{
  "vocab_size": 8192,
  "hidden_act": "squared_relu",
  "positions": "rope",
  "rope_fraction": 0.5,
  "attn_scale": 0.115,
  "bias": "none",
  "parallel_block": false,
  "init_std_o": 0.0224,
  "learning_rate": 0.00124,
  "weight_decay": 0.2,
  "final_lr_fraction": 0.1,
  "max_seq_len": 2048,
  "dataset": "wikipedia_en"
}
Each number is 128 + 24 x the weight over its row's rms, rounded and kept within 0 to 255. Layers, rows and columns count from 0. Numbers have three digits each. The size before them is the row's rms in percent of the matrix's.

# v: layer 3 attention value, 256x256, rms 0.0665, rows 4-56, columns 128-255
# o: layer 3 attention output (transposed), 256x256, rms 0.0698, rows 4-55, columns 128-255
v4 113:136116136143168107131142123154095143177130119113134123114133128126155176118134101097155171159094162117147134140113147140127124093094198155112118146131149123154135166068129152158091141138142119133135138146116136092131131133124109121166103148111174141119113122140122128171100136154090141153113103130112132138125194093124037118143124091112092109111091126116138121123120177126125157121116
o4 110:151148136146116087143112118115114124144159083160134105116150130139153134141120103157183148101141115187161123130111174154134071091125175112136119126151086121158126158082112132080131166182117122098151148089120136114144150136149109154172105124148139144150154109173125141122145067101119121134169105134127097106104203142186087106142144121114143142099088129134110124096075157104124151096111
v5 128:135127140118159151121126114135113128095148112124135147116100151114147149122105116109161092083202142120147102117126130128163121089184090150119112173128118093120119180117116139140118111142139113116111131092102124119139100133131129105117103099151129171111115126149130127117162115084127120122101108158113143164148158091098092074141136096145100146122148195122135147156152113148129101152112
o5 123:145099133149115128125186129155142122112133134147119155147095138101178113099113105152148129105208123057133114112170175117149109141167105130112105161119122106135132127160105119100121180170131133088112149139161132105123082099137138132111113140217135132140080167141109142089201122058134133138127117193144113144115148108119142139165084109139154120127093148164114127123096122136126098124121
v6 100:136105086139112129131118128117147150152131127109115138089123137122093159115141149136117119107115105134114094129152119142157139120091160172135103225136139156110111114094136109120093090143113115119114116137126126180119084128141128104147127127129157083091122161131162121120101154130111142133145136153094181128137108137169107153118174143128124110152125110100134144107175087143135143132107
o6 101:156116093117148109119104132120135148104120116131075078153158105105151169146097133131083126094135107145153092109100118121152100123103127145086102113126096152121156151115099106143104138156107143126093068150106103127109133128136113129184111142094163115144119111124170136098115113099108112140129111100161171153126135143188152123133152166147140142141184144099118169097107138117126125098139
v7 107:128102130168141116128132124141149131127118148160115143121146158111112120131071147138102144119123062082126127124122136107145147140130087101143141134094166132094114106076137155143130130122101124109176114114116145169112131162141104114097072153162149102113138147116141154085131163118100160122131114102130156135153161120093090121141215138153144135150154134107127139125156121131138097161158
o7 110:160149157103102129115105127150161088132111166144117150135101128044092103141105161102112140124117103142130102125082118129117134172139079112117131135074128112174132104146152075131166091149127112138100128130147135141142130194114105147138126147158170117152149153107146154105152128101119138139143143126145134143125143159095131102133129168160116159119137164105112162112114143173134125139126
v8 099:125097146121135125112132116120102163128108154133141104135101142124123112129127131134141143124163131118154079115124168145128133108075181126111137133133154103160123121100124129108092145151133171094151137158132128094106113122120113172126125145117126137144168133103123121120121121120111091168101122155086150127130138148132125126149132099156159102112121104126131104046113165129121201103143
o8 098:138098122115119102115124126115128089127126074122154128146111144106121100142117111123119114097130110176131115163103133134161071096132190142120102099131060096128139136097129158115137168169150165126109160125112104152112091107134131167125145120131139144151149089136127135112106121128126128181143131135104139110118208119135118110112082203162137069096083072136096159118151132103114138152130
v9 114:131141119139118071105143151113132129082102125102114139144135116139081152114181131176071110181129116124097117134147109087128110112111115162171121153138135184142134128155139136139125103115106139114150136135164121139131137072131144132081146113144075113128145145118142129130146124131185116120118158132154096127105079151167142112151090161102092110154124109117119115097157126149127133128124
o9 115:118168125136211167100133134091139149113114132114155160106155123120120149141137151095126128137092162141154139147108111108126125101104145123098131161165150152103121143113143150178177096117121113123121106135123154143087168116125134110144111115085123142139101088119115077149070125114145148108087101113145155140116094128167108118102149132115092097136183101075145135134146113127142085130138
v10 103:125134100145186117091130121156130140124143122069127142112135124129064170102162131104155154145112139110135092157135133120126144107131182151132210184187148135129132131151125161126109094133111116128129139086098105135135123106139144136143141128120108118095159162078149117123134112107141129123148072126143108132120133159150053106123152168122113119117134107094122128138144136146142175162065
o10 102:133132126135139110140105128114152136115093119122127094139132116149153159146116118126160148111151120078124104148095154114151140065108144142077161110154115174135096097111097133131131098129079104087124087126121126126111119147178119127141125145136108122131104151119131091111116118110170144097169080134173135104126136140172078135123148158142129175101135105104151127139122162112156161139096
v11 100:112116112106110129125124128119110154151090125113132131117114171142119170129121162116121142142113114164149125122131148146132122108085133141091136157146110077080169138162112125143130127160153138087135131181113127095093110111126116177139118125125114115130161124137104134095109149131115078170161173124057136115135174138130139136128122128155180065128115125137158025093120145149128142137157
o11 099:149108114125089097154143128115128120133124107152152135112108171156130097183123148136111105123184097156153142146120122114167102132121153135106064118093105090110178144117120130136113129178133155101125154145149160158113135109131128140142141108144145156174141124136124168096135151095103126144147127150064113118133175121156111156131073162139166129139135139149126138090131150155095137122166
v12 108:125124113143132091151140134137131128103135126135091157125125168130142118155132129115129162124156131119107158104079145136155138096120120124085076111137104128107106106112122112094149140128131126086149169152122133135132085148128126122138119148123122138067127122110081144107113122111150082157098132090132141161108120097106147127097120168127152073135137114132134110125098132111139118100148
o12 105:145125086132154175099124162125139132149118147137096125136126159116129101154140162114110176157143118153125123127100140103133134121103104120122106132125092109126134114154143118112145104129115100115141200127139167156160148118114117105168095136159138166129123128118080152150142168095093148124159148122131143113093165147127143168124135117110150142141112130136158126137144144163128088109131
v13 101:129147173141104134124134127161119114175101131121123144141140130131158158119131135110111154141106141085131155114169131119156117131153125149102127125051126166084134121083131146147133112117126109131155137090153150152185145146133126113135116117101165196137121111116118124154106104135097126152120098104152095193114128097122121131102145108090080128122114115144137136161132116126127149134161
o13 098:132219146152108104151105103137124127122122102118121133104129095111128153126133122153166143136125174118178172099147127116095133163087112078165131115109119151173118143112133125109135100154122106117134101128120184147155136163129151080127077163121135148110147159090110166162132098163098113145137090093127105163117136127119117076153153094106146116150124179154155121115117110138157139099102
v14 106:142128113113138126117097147107136149142132141143137143189145118132110110124112139170123139191115074081081078143140131086096144152143126130147133103115146150138135107115164121135127139148101165107113123099114139138093141152128096112116141140125123061132158117099130125135155140124122165098167118150123153088103101158117135128191160136128137129130093138147120145150125126111122134164108
o14 101:123142130144166134130146098119146116148113118115121103151109135066131095119090110112153142158093143111100111129119101133097158143148090110131101109102155146099167094119157104172152122112152131154118106145119125122106110158107115104125149133103149080094138094109182068122040119117126148113124129099148126113151115117150138125124080137181103180115151121097084119155150157101112173147155
v15 121:148131118103093192108107117118143113093121143130117125052173143128093114129108132153127139042122105133132152128152088133112132151121096111156096151091102123054138103089118111152130125109114110154159123121138129151136123121140151150122126143147158127142137104107124137079120123147142127115144104113133103143122153177145117177085198164126111120171161127116132101125209115140132116135151
o15 115:135158140069094140133123120144110122107113148137098110112187104055091138138146143098065114118131114110158095116141095122126167152102118115123123117107128169116119111109108122153108111112123101143111084149120105140110129164127141137118114143114123131126114122106115140146177136152133120160143131138144123167125126158096141142110159099106123129163128144140139123100111113128125104134111
v16 104:152146093139112086119119138148130127082118140103117121123142141134126135166148124129133193111139095120100110118131109080141113095125122146110109125136117121118127124135123158128089122099099136109159143155136137135115104138138145115103170136137096138127139105117108140120133120083137108151123143133122160143103126141150120116146145139140135045140145156117148067141148091131139128163102
o16 106:142165108163163188089120119138132100147075108126112101124134147103158143139119151129112179106153102162114133104111108097146121088120131133127119146156129111106129147119122162169152131096109122122106157144141139128102154108149122136151148136112127191158094123146091130113126123108127161164116120114171146121103154163131103162108115120133113168121121119077151128096127168142113116154123
v17 098:143157141137119161160157128141116118132125128120146118121161136126113130136135121109112148100128116123095089128163153140133114122134133149140106060159117155153100079032139136121115132147131138102118134062141137114129120126119128132156098133100175131129115105122110114135146112126104181110137106153154101098114077146144125135080108124104054125094127143142111160141125155113116161105110
o17 095:108166101146157135116131087150164129110137130095153116138167172117087168097183148104129141112121144137121094138124128147139107127095134136142143090189139149105140142083121153145140138123140116142138120128084091137154100139112145099162062165051116116073155124135126154165157093146132149144125133116165144142125125187154113097107122127141120110133112152150124112178137136102139185143108
v18 087:155088142100146153123112143121106129097159144127146126099123122141130125124155094088143094178147113156090135120128127120080114136131120142103101133146060119135122169147131101117134177168143102112080140106126125047131154104109103142166137122127123113116064106150121120135143142177169093091142177141134127141137158103125120114125104116107175079121111132149110158142110131122124119171094
o18 085:103109103150154120125133131138059151149142114132127084106126128146139087139136122102158107141143143137113128088152160136152143110153128121134113133141139084110152137112131127113134148133121096133163137140142079101099141113041148162113133115145100154072091113134178094160111152135091145108115135141133102128129146113129140139123121101122124195147102138148098119100102159103126146097174
v19 110:123130105125143092147135143160112122131139133133128150121174083133118102139123110139145148164085124116107126130101137146109148113123146157151105103141139098178109177139118126102143113123131144104143134158127131085103118111117086135142118180138114128135121107141097131148138134133130141138114138115115142073127156119129105125126123097118093136114084139144139168114122167093142135117090
o19 113:158118134120150121131110122141157143140096125133121144118157143107115106096132144129161163116097124174118120116127147134095091083125165128122159141163126092131135121124102145119215101117116158125171188141131088139161161127117118129164099142124106128151155094174116120119117116095126128102101157148108138099124152163137129098098134100114128147102099131090161126121151173147137140118113
v20 107:148153131160128088107132136112128124086096136132126107149096125122158140131112130163092102121180126105114073114132128097135113137129073121139083177073151134136102117108140120125083131152116120149174122140175136135121112122126112093113106095150147135143116163150136131128150113100102132133107126146111174166119130139092123100196159078134096099184140164116101130110168094131127062160146
o20 110:120148144135135172100149103125125113085128097114126151136111131106120169127086124109095161111123157140134113076080108124129114126141117116117106147144120084138117159094131126133152168155158146103068125123145113101133116136098147154110120131120142145146090109112132132134135104137103132167075118102154154164133124149101139087131084141149094087112147125111079172089103128101145070129109
v21 091:120112092123149132122129156119119115116126130125132107121120109133110111119148146144081123174103115165113148137123103126082131111088119146154136168136127119167087136129122115159116158116116120107104119135136117175107090134133146139151159132104098107078089133128138131174111182169148140110138116124123100149104152124149089112124128131121140127136120108127126118139113118113135144101127
o21 094:151126131133161135107125163125134133117149150122126089109130129126190136145162129130098120129115135151127105130131138163125116104085105119106124185165149173126108148126118123128130124130123115142140135119137106131117165107110127153202160110087123128108078088155147135132088117125138137060162105090158117148078119144173113158119171156130128166130151111112135116137111101141131149082149
v22 083:111180138105150107147155121117121128157116108149117123180126113106179135130133135143124120129181162095149127129109141127153121093126138130144113126120164132153112117053140161134086101105128133127148134163137137187140099149139125078100126139114113148121157146119119128184117133123092164152092047131116135135118133109109086133187158108129082168124124134112122140128126163109129146072146
o22 085:151118166126136132108153129115181110119133124116128145149128123079162138102129092170142165128099131125148129173116159164111079143106127139137102148140101164155119124147140128129101150153153144100109154093143186121188085118174117103158121131159158098145149136126114150111143112111149107124150105094133138136108124094128126111136123144127143052101122103136121135144151086120146100144092
v23 090:133124107155148098085131131150151128104115129104108138184086135137131135137104148188137101123058145101127140129140077127122144120147089124145104131082141122116134094188081118137149092128139170170129119135123139178115133152142138132124105117100165121160165129138103131106106066088126149162162131099135098132095126151129144118158118127138133141165118117112167118122141116130114113153156
o23 088:132145163131111159150122103133163138135130115136128155139126128073120136124125134162137129108116148086144140129113047058108152145144110085109127139085134119145118140170112160123168101119175154111061135125110153167106154159202081086123133114109133127162103127123079151111118120113173120139163131136105128147134109136129116126149144114128122119130121146102154137115110084169127113155129
v24 123:145145144135142181141158129122082133098154128119111125154128139122156170087129137157108137132121132091125146162080121121122129105128195136123130134169109186154113140071127111156098126138135124185119130075120101122139155114142148135160111104085156087103156138117131098141129131168154102130143109143135082132133099164094109121114109136116141119118123100108127123113110153119130145116096
o24 123:114115079158132128120151158114121140131179123122119108180145131149133114119114111110135149124100138097134044172119111137165134109132167126117116127124106166102116122079123094136112162125125110131127121090149090143102133160088133140146094132114100112114090111107148067149105137146195156139167120121167098120139140138170092123142139129138155115129117092156083105137066119067145112101111
v25 100:119109132187129111128143133111141122130109104138117151116168147125141146147144162116069122198105106153109116122115141110127111135139097129098148182174153132085157116147118111124101140146130133160123125089127139094114119099130130126140127113138116122177121207123114123110165131122130165110119117120143191166138120117069145132160085131134168168155125128154132138096144112156151090135211
o25 095:094103132124128138155197125124105143144095150115152152090099153182116122140092148104122132163157164096090127129099103104153119132157117144100114084140107130124111164137150086121112123123124141123133126103155167139115107130119095107091145119092132141136141183114135108166131130090103157121097122102151159143158137112114103140139084133127135113165155132148116184164115109150137116133150
v26 121:126156132155145186133138115150121118141165106136127171139160101136135150149134117108153176101112147118147125144089153153142127125139156112102173110147108119106117180069132142128146130107123103185135143147132114092160083110123125088185133130139120121109102102102113131115124124108146126152112123118138120145129153100112112122096097135090088127080132118164128130103109147122127131105152
o26 114:149160101133129086127124160133099142104149133133100099110132115225124157144099130161160168122136131096101129112152157137110158116085148105132171103159094143121096141086119118079135132117085136107186134142137166134163169141149125123144091120098122135091170149119093133123166095129151126134153143145143076105111107187161114116135182077101133123132094111160134101108122148099129146116089
v27 095:131107132143160067095152138141117123099143125101147116169095124144144114112150101132141108149119161148153092125145143059092122090104141122140089123146152100127136130126145162158126184104120124087153135148109130122106157146128112130125117154122128132099108120141108124148116118141151071116117111140124137138113151108140118083156149141141134084103108127112152092113107165133142157175099
o27 098:105151145168129150124113103131127114159120121147133126139129168146159091138159119121158137117162134162149156125106147097133110094142152134111130138115130065119149136115124148131165116148120159105116169121134144151111131130148094154127145078166128171157099091122126135131143080160152139119145084131132112091142163127142090117130124135123101178081109119087155152130123142134110151139145
v28 110:117117136103125224154105137100133120090128158139124096120152099138124091115133129145141148084102105104123134125140101135107141169113156130102146100092071146156140121135130131107163139085129124107117101140120111133107123147123143129072109144138114108121124077136134119075114125161141114133120146111133104074143093163111165136060129135133118101116129078111122113178096172122146121134114
o28 104:127116126094086109140072119097140139116124121126101082123139110098113112101141118087125096114120075116123116114154133147138157164079129119126176143118160136150141097136123109104134127093099104156131103142156082147110147149086114094132103142143076144133128123125097096108083128171114114106113183128097134113142155133144138123102153123106121140134105131102158082125093140115128134101131
v29 094:121113127113129116171135119136145145158121139151150146140155108136154120143124097100163163112095116139138167122144129136143153088126169122139138055096149131114164129117164157152145159146153123116167133142130132145121152175121136147145135149146137118143132128114114149155104137149054142157128144157115126096114155126165146119096117141119162104136091144154141084108109120132107163105110
o29 097:122159159119095099182133112089126138130109147137111123133140105126123142178146108175137150141128089125156161140159123103115119164137151094146135073093101125135173100110132174124087147153179114140159141121095164122120119120137128132110123092144155131131210106146151157102111091138120102138113161100076147140136119136131126146125129130112128137122127120120097096127160187156125145109134
v30 102:120156169102096129126124136127105119121084173152140112143121099129143104139102153127099165142156125091122125118157168138124126138139119124087158172058136151136096143150120148118124095148119122107163100119139126147162140130120141174086127095118130173154161127134121121152143122116098088150099112125131079158166166130106137101096128064152108144134133133127127127113123110120126142128160
o30 105:165147138129053102144114128119160084105141095099147169112112100107124131131147123118136127127131123132129145126149139145125095129099177109119132123144131102168129128100141148139157125156125125124115103129127107150117119134082218135108115165135147146155150115089127131130102113185118142155109110111114091146133159113073113076146099145155160058103143124170146122106119122136178141126101
v31 113:138131134092149170122152124152103134156135110112153141151141093127149135133157123106167159156160155103151140136144179165159121105128190152160162120134128140147117164086136148134116118146121142110124131103103104139159136163120162144131144129070145132086133125081141110161116134135124127122122107137125117105122134087159122127121115135121097154044107099140151152130102185129111243081111
o31 111:148128132159153099116121137118157117132141128113163114141120115136149140123131099164183124140132142122135138178162177147142106125097166135153138110136108184117145119117130137107104133143125153110154120109065145148127109126164125120163089118109156095106179118139137154106146093123138150135176094125127099116102144120169084115125157148118139116114108123142136119157134121111102212115145
v32 116:134179127065101157146114120117112124148108146113126085159138110132157137108142148133140135083133119139147138140145077129127126128138178118141155061101106149126159108119124153149124125103135123164103113138132110165123138157139168118120164126102114152144150097118138116139090119151124100136153106141105106089114114194163178145101139124129126095116129123108136063181101129126120156114070
o32 112:127131128155083132140124111117124128121125112110124095147143111122157145083151095168105121116121100122159111147174086149148170169103146148162124129103134178120128106132113129167067151099144119143128100117137118109099115111137144105117129124120106115124120133122128109104111118177167089149130117113089139144158124109131128146123126132125137116137129105117119083126121123105109148137103
v33 104:127098150156109160127124125125118121140132116167112142092130143126123099135110147104077089132143162158145148127133168139120124161111117112070121159142119123115127144108128137114142143131123078095132109151133135107153083072117094151135121084128129137150122104135129117128141164109167092114091124102150067166167131084118118140073117128129155169102116100158145143125116116115136098120231
o33 105:157108074075125081132142154142097119094175127139099138113126112137106108158171165113148071131153160138121139138137199145144097123079141128106115125168125068124115175120133125102126105161096110157151110134122149160167149110089158156147130136114120139105135124096116149153138140161115151113161116122136080107104147117112136091142146136126157106120126126213153121116137079121154100123133
v34 112:109100131129129139131127129121140121136110136114138123138130128125145114110138118160123089120136134126166136109152115088147128184138096151180123164092149088114144152143127140155145111089094126061155124128118135177114115146127137144095114130140130141110111134100146138127115169167153106095118157138124138169136164057117173126134185149153136152117141131115169099136132130160124159144139
o34 113:140094156135127135114114146142169107141084156141140147139113125098148109117115107128100120162158133164147157135117130128119104168123136148137129156076145103138149129126120089143137086149105172122117139163144162159117114129154105125143154135183145146190154102135138164117149112116118132124131100144094135145101141129090130128140130154131138140137145183100153158136127107204125140097157
v35 118:125103150128137176081121128124129123137122125129140140135135068121151098091158118132136111140164161104156126125179144115136116122178129141155140198129115110159121134148137150102109106104108116068128137113126121135139156134123136143103129124118106111124106162085137097135129148148061138094083125161155147162173136042142144092120126131082151128133128109139111125154164159156135142148132
o35 118:102103150125096099133148155114137131137107145136129102117089086113185145125116067134159113146153145093118169124153185122114098133107130134116138128134113134133141112121122122120110135154122131077127110137110140105100120106154102106106112116169113141110139156138164147131099128144122143096099100123125108141141111115115132104151125113119163115114139128142123118147130125142162166080147
v36 102:112140146141122152128122136122132118085121133145107145127151146126139099117153113166099105150149121116123195110150101110137129147156093127137101126105095143094117102124125106108143138099123111087129153089156137152167141123138150133111106132138149135121132121117124119120110119152164111125102138103158127164123083120112212142089130181091151112158138088144133130142128114120136101136148
o36 106:083145103123131163104155156114105152138134164126113138139132139070107088139165159071130127167113158087144121131153109112118166160143089104132105156134125158117110109143149109131130081107138093130119131139147146159118129140120126078103098135159089160101093120097127133197096161166118137117139142090150116159139120144112146137113167119104140131163125147151138116140139075144157044091131
v37 110:112143137170125156103113119140154100132130130084117135131131132132079124099161115101134111091100110147128125123192092106122127148172106116153149123134107137088097113130110137116149111112142113104093125068118119157137125118138157077137134141144134135090075122120124115108137113179133134111151126110161092156137098129142146125065144157097125083130136125123129129194132132137142134150083
o37 105:105154143158119136126099129159132161150116170133112101126158125194142119109153129101139105133148130095126149099160124118113171144103083116146163123105162152132117106144111140136102083125083124119147095158144146142129140156131109078087102134135096142103095192110122134153142116149146103099107109145136131167154086169118129117129178073103136173163119181111166121156130116138156148099117
v38 110:121151113126122150131130115120097121156133144126150138084184118117103120131107137155105142165155078155153124134135136166128143124136135141176170186170166122086132131118143150125109093118082123093125135101129111138142121129143135128112155157156093132115159136092153126138118151112141164093101068151111155128143141118143123120134185156127093179105144137125133107169160126143127184123128
o38 117:158105126119128102096165134129149121116092174122140137089120122074146139103141141127140118123132121111140088162152134166129149125137126153106119124168145233123091087132096090143101100133096132133114122144103118116123067127163157142145108151144151087137142120136163135110141121113139143105135104131146131128151152142137124139117138194179139142131169126140134119180141128138128149133116
v39 100:118136147155160100107144131097122120156118097123140121197115108131127129124139155151129101184141203115146060150115175122108124142100145117128126182105159120142107139144130125106122131163126129144124109165110128140119115132122139137108100095102128118126136137138139118167131115132107102129101119111064153105130116114061125099190133104135108149090098113118140133111086176140142134128140
o39 098:139105155129109120130132111093156107116160103121150133148107146237128148109085104112153122154144177130123127140088126153114123134099145149116111126125119117140124146124137099080137129149116189110110123109134167128158121149148108116109132100121163101153156109114122123123124091136139145112127104115115119097148143116148098090144103135143118096110152117109143170143104105131123138131121
v40 108:118153131130116142132146121150116111128105106115163090155110109138125130146092142098117129115126147187144159115142159161156128115119125102128199121123116106131099128173122161119146162159129120113163122085126122148145159166125169175126160097087119177131121163137141122141142109110089110144142115144117111136115152114138151108084110101144154110120125135149137133128114083152097148119142
o40 102:124190161157075112136163130138135114106091123112168126115079152184120173147159115155102124120177136123138150125138117123158132136100144118151154122118139107160092113132128157101091143132181166110116136136094107128121103128149194149093151111099123135094140149110134176121160108167148129124141113134107137119132122162090099149139122163156143113127130153171148148146129142157119161130122
v41 094:116128151124118133099128134105148112162080120113133082182077117127102144088115154151065100123134147123146108132171161109117110147112111103140163161075155126125107110118121156155136127111130144091133095128123134181130098125133128103068118112108110137119122134133132116125144151156087141131124123126124108123153131099105130124160156101156067123123132129109125125130133166134137127126164
o41 092:134173188128116117124090130126177093113144130128166145127120136169128126107115096117114111118140133152149186136110142164117093157072128122130135147090154114160134131129139117157129124177112191113105107130143162159144119147139130111120139124121152121141142126105107168117134098142125112108104084132125132120134120115124116090157116145139117074106169160126137158145135082124131155147130
v42 102:133150113124143197132138125082145131082121110142133098147103112128128139155100127132133086090147101111127086122139114127140136186123123124111130146121114113141131106130146144130136122102111122139118098162123143101100037120128099083136125106147141118164130129151134117065143129104105150128164093140108106088153111100109127162179127138166100168119158124098122140160124117116125109180157
o42 103:170099124132161119120103092125143145072078113109093123128121128077113159149131124138165101088106108099081138110098141128149131150141114152126165142121154076139123151152139112149157149108115140108076096116168117135157110151128096111155144134123130096110113158115110125056156137152096127132129113125151140078129104123110131107122104175126116118102151166115132137129138121098104117134121
v43 115:132162135121120089126113131128124129099134135136109155114167139136075129112164157154137136143148124121128101141118133135125119110109133124147159162164101164113150137175126117110147102128115122148141123131143085131134174097125149160079121120139067106123172123109161127105143124099224093117117166112121131114140076179134165130086101168104140103133129079121110103087125147154154128118127
o43 111:094085100083114140125146158118113121136153135116148132120119118167101121121130172073101118160119129100148089156130112125167181115121159158089116120168134182103146102130138102137140087091113092141132096142133124122094151117114147116109083116132119134153116110096120037151097168137156157116112155137096113131145125106160129138095153129104100089147146068114158118114116132116124101137137
v44 107:131091110124153164121096118117145168160146146120112130130141132129104168098150117081153150122070112120116103134126121135116136131109207141106165117154114116120179106104129153160120130119144130146099136164076131105093113137127116084196102175121144062128125117109118124097092144145098174141170110120132151121126159148144086159119120140113174070137107121120122085130121163132138146152131
o44 108:124113118114111069169099105106088143163141098148097037126146094117137094172087112145143128101127066133110127137107139131147125125123122115117136064098087125143154111103126124128101147146119091117144101126128148130118137145128069115158133124128129127120151154133141101099079119107129115124159134128112125105132147146199127151133119124128136176137104125126087098089116168105124176128132
v45 105:116125113162170116142112120134133145152145122109138136134128116133091124114141123098180112142081175165141100140095104168119161134125152134128193113161139097151164126202118131098203123154135118139090129140083118099104124121115122148177120133146127105130128130136142124125120131108146127109159137116107112107133127132121125110093107139133140145097108130127130114144074132153111135140125
o45 107:125073117125108083176127104118128156127130103131120095123129112160126148125127120148143115130169117110107116130113114118128158124150118123106158095142141116138114102135087123074129103106132119131130116125109134103141130118181111121108133115136122109135153126149129098096102131130171123069165169159074127095156118144175139171130133150144120161115120109121143097142139173147124165129115
v46 117:130132118141143108090121109116127126142162116094122126098132152112116179085121116137186116109083156127155162148090071160142157122115133151183122151137180126139125158171123117118139074143108126168143149134117122128133156122153130115131146124150116102131184143148145118128112135137090146157122126139117112124152106160099076147091168151123128172118119141094126130120150121160124114116081
o46 114:154087124111128115115123145142144144129116126173115115153169090153148148107095105118120130125078133106148096140110116148110122135175110137134142134134139160133089088134096109108086155108124116136100135114125130109165120136191124149087140142166119057162089120180142106107135155113174109119143118161121135106135126146141150148124177127121145140120123145112141117137119132151127102124109
v47 097:118148096093102126155157144102132120158132096152122115145134118138156198126102140133093157117102088151099176129108138151141129110082120157141126158135106139107100149107155110166124122098110111153168125157119131125093139152148116137158176134104131110107114167127115129108120197159061131135170106156110147101122132102125111179137142146129113104144140124136112118158123099124134121087119
o47 090:136143106141145144142136167147127137127097167127131099119140145174143130145139116120077159141081101167126115121107136162135121132102141151156126146097132131128133146110145061158118151110132119123153153103144125104157142158105157138188138130103141108079132169147167107126153153117082127114134099114139144109119111120120131159145130120105141146147196179133116125155113172115089172082139
v48 090:107180137136138133123143107143137120119120102113104126198115114123186132129129123145140108140130153100149154129125133107172144122167153123135093060125155135121141121102113171152122119093129137128140132135142143151160115115156118087106147122125116136159174124114124112120105101107135121161111080118138120099126093117150171169163118158130119156109123113116171126146131126100133130125116
o48 091:137140135153136150128140121125160144130089131130096152171141134114136127113138130166176148124107141097133148164133107090113127128158154151159142133130126112115108138158135151174126127103131159109114146117142178172130108123206091084114135129139123111139123140109103149116146132157168113156123089121137147098159119138117112108148151140107134100097115134126151125134169085123147090151090
v49 106:130132140129144120146152104150119145159138112100116139148119158122129202080126119094151102111134155127145126124091114131153144109173149148140148083160147133105181126131111134151164099116147145141117152099094131114149122118131112117134099128119159149117154140097140125107121104105140159117124081125143092121103090110123144150139118158129064144096122127105142113167113161134109141122139
o49 102:110098133137152126148134111128137153133114109133142162145150120084105127100127115159158131120143126100149127177108127109130134134140127128143152109098129148117116122144113112143146116134149123111126123095128188142154091117187097067139091165165134093123137144146081118122157152079134128116133100163103166103136120103142140140155124137133124113141111150142135096166158129129131125136117
v50 131:160157134110130134112152117145112107089151123112141097107079117126144135129146114129131078112151145164148137171111125168123125125145121106146153166140140127125124159196108111117119107145130118190131109121144107125202165115143170134139148113143134136110115162127183132158140117144208090109151118139126078143135138162139106138143137126141128155104151123082086148098134120114098131141107
o50 125:132110136149131124086112145139107139129141145135166151130131114191137163134147135144124111113122149121130106137125128137141142091149156151133146151132138149110094110131101147168122105113106147139138094123125108116120105119145170202114158107164134117125083102109148131123187176180148131150123107159148111146135094128075103121131179136128102120114156119125105135109131117101131104141128
v51 088:152120115082144140150136140111103124098150143183124109119136115128171126148101107116130173127165088103078130120076124112109129121129115125097097111112095152140097144072163127138091188130100094169153114125145131094125123136126105111134135118149134127137100133128136133138162141120133141122113085152146150127107174151095079150152144108139109124148130150127084161153127075096126063131126
o51 086:127129099139147148113129134120085115104112116114106103128120113079134132134143124127120155130103115135105080098127139152140125113132123127143129137163133112127115131096148103130140179106146073137145137110151057078123140123050164175150147141117109133078112117123156089144138132135088139151118134101162145125101136130088147136131122128135106158115122110127078102096094176083129118109121
v52 093:120176135158116127183190126140110119114120140162110114136113120119158102150125090128096110101131114156134120119141127137144124134145126082095156125136126132153105070138137171117106122061111134120146130115174145124139152170130141080121093134132141155124118173125163135154138104099132145135114095121126133190125137108145167111121111108108128136161148132120085124091103131102092132140167
o52 096:124126134166092128082140124142084133151092146112138155121080156135126183136161112156099162059081126155108119119096126106141094131163127127144151153143101150163121118161163135143136108118153117095104165147133137123144111128134133128175136106202126149130135136101133163142134157146125091155135127117128118156128125156071107130121124164143098111133127141148114136118139160142151077111095
v53 097:114087101127157143115120140102148147059143134135123135122102119141100094149153133120150084122143154131115072136076120114079139134119106119113117140142103080152133137179128122096161152141125128119086117191110127092089075097107126168140134119154111099118120108135120137095133133107186065087137146110118089105125147122129135098127096155145175144126120120127124107114104133128125092153156
o53 101:129042103112156129129129117099119149114133099132093106127127117112125122159132130113123110127148124110081108123108125089131133111117123137086126140156135073091137157139124137103166124108133098129121132135127134103114161085125087139136171091122116128124125096123093097095085160117151157079134174152101112102107113121146149170121112124131119172127128063103133113116154138119130124119156
v54 106:121157120144108137123129110115141106127150099134140121104173110130120130135112099154120151053141134176144147156145140129115118127126146080157161171166145127077140135106139136112110125103122110130137122130113114125152154097145169134102148146175126117149120132110109129123141119148094151102114115153149144090147119143128117133137164165127089135125158154123118124114183131144143129128104
o54 100:103181147102109142122154144117132127121123194145133137125169145203116138127130120110117138125150101112124119156138138154117143103106171149124142102140130154090100104104111139135080126123084157138142106125112137107124104152176150151081127113138135137126166134121129125146189095143146129135090133141176133113185087150091108138119149094120125116126161119127128148190128137114129108172094
v55 111:101185146129109117144115124147126109145134122149117129138142136122120109126070110129130123134116138116116169134108141122107140163137084086144122078117140157127095115103162108081161131136115108108167142099158127148137175105138093137121118118145128098122155121136122142147143134146086126096140119109141077100141112130099089131099181148102108151124115141136090163138128133116104076113122
o55 107:126148130109118127108145140156152137111146149148117146148145129122082136113155118087123151161092152129132112139101130166073146144134092111164117143149177147130116086102132118121117104125135109142135127151125119102199121173110172125095103159147117077088140127108171135169134151176153117087133156119121110119143068141099152111126140125152138140114140143151140111161161169123178108133096
v56 121:143161128119138095125148127130103142115126136135125148112170112132130149127093119155127124188157158116119131132110143148101133158101117135151120150158121122134145123126154106146154132141108108090140143127150144086144126072121053146137154099145121084147127117114117124131133145093174126092132110128151102124170145088139130155158130133122074219128117138146142168116165156125111111131164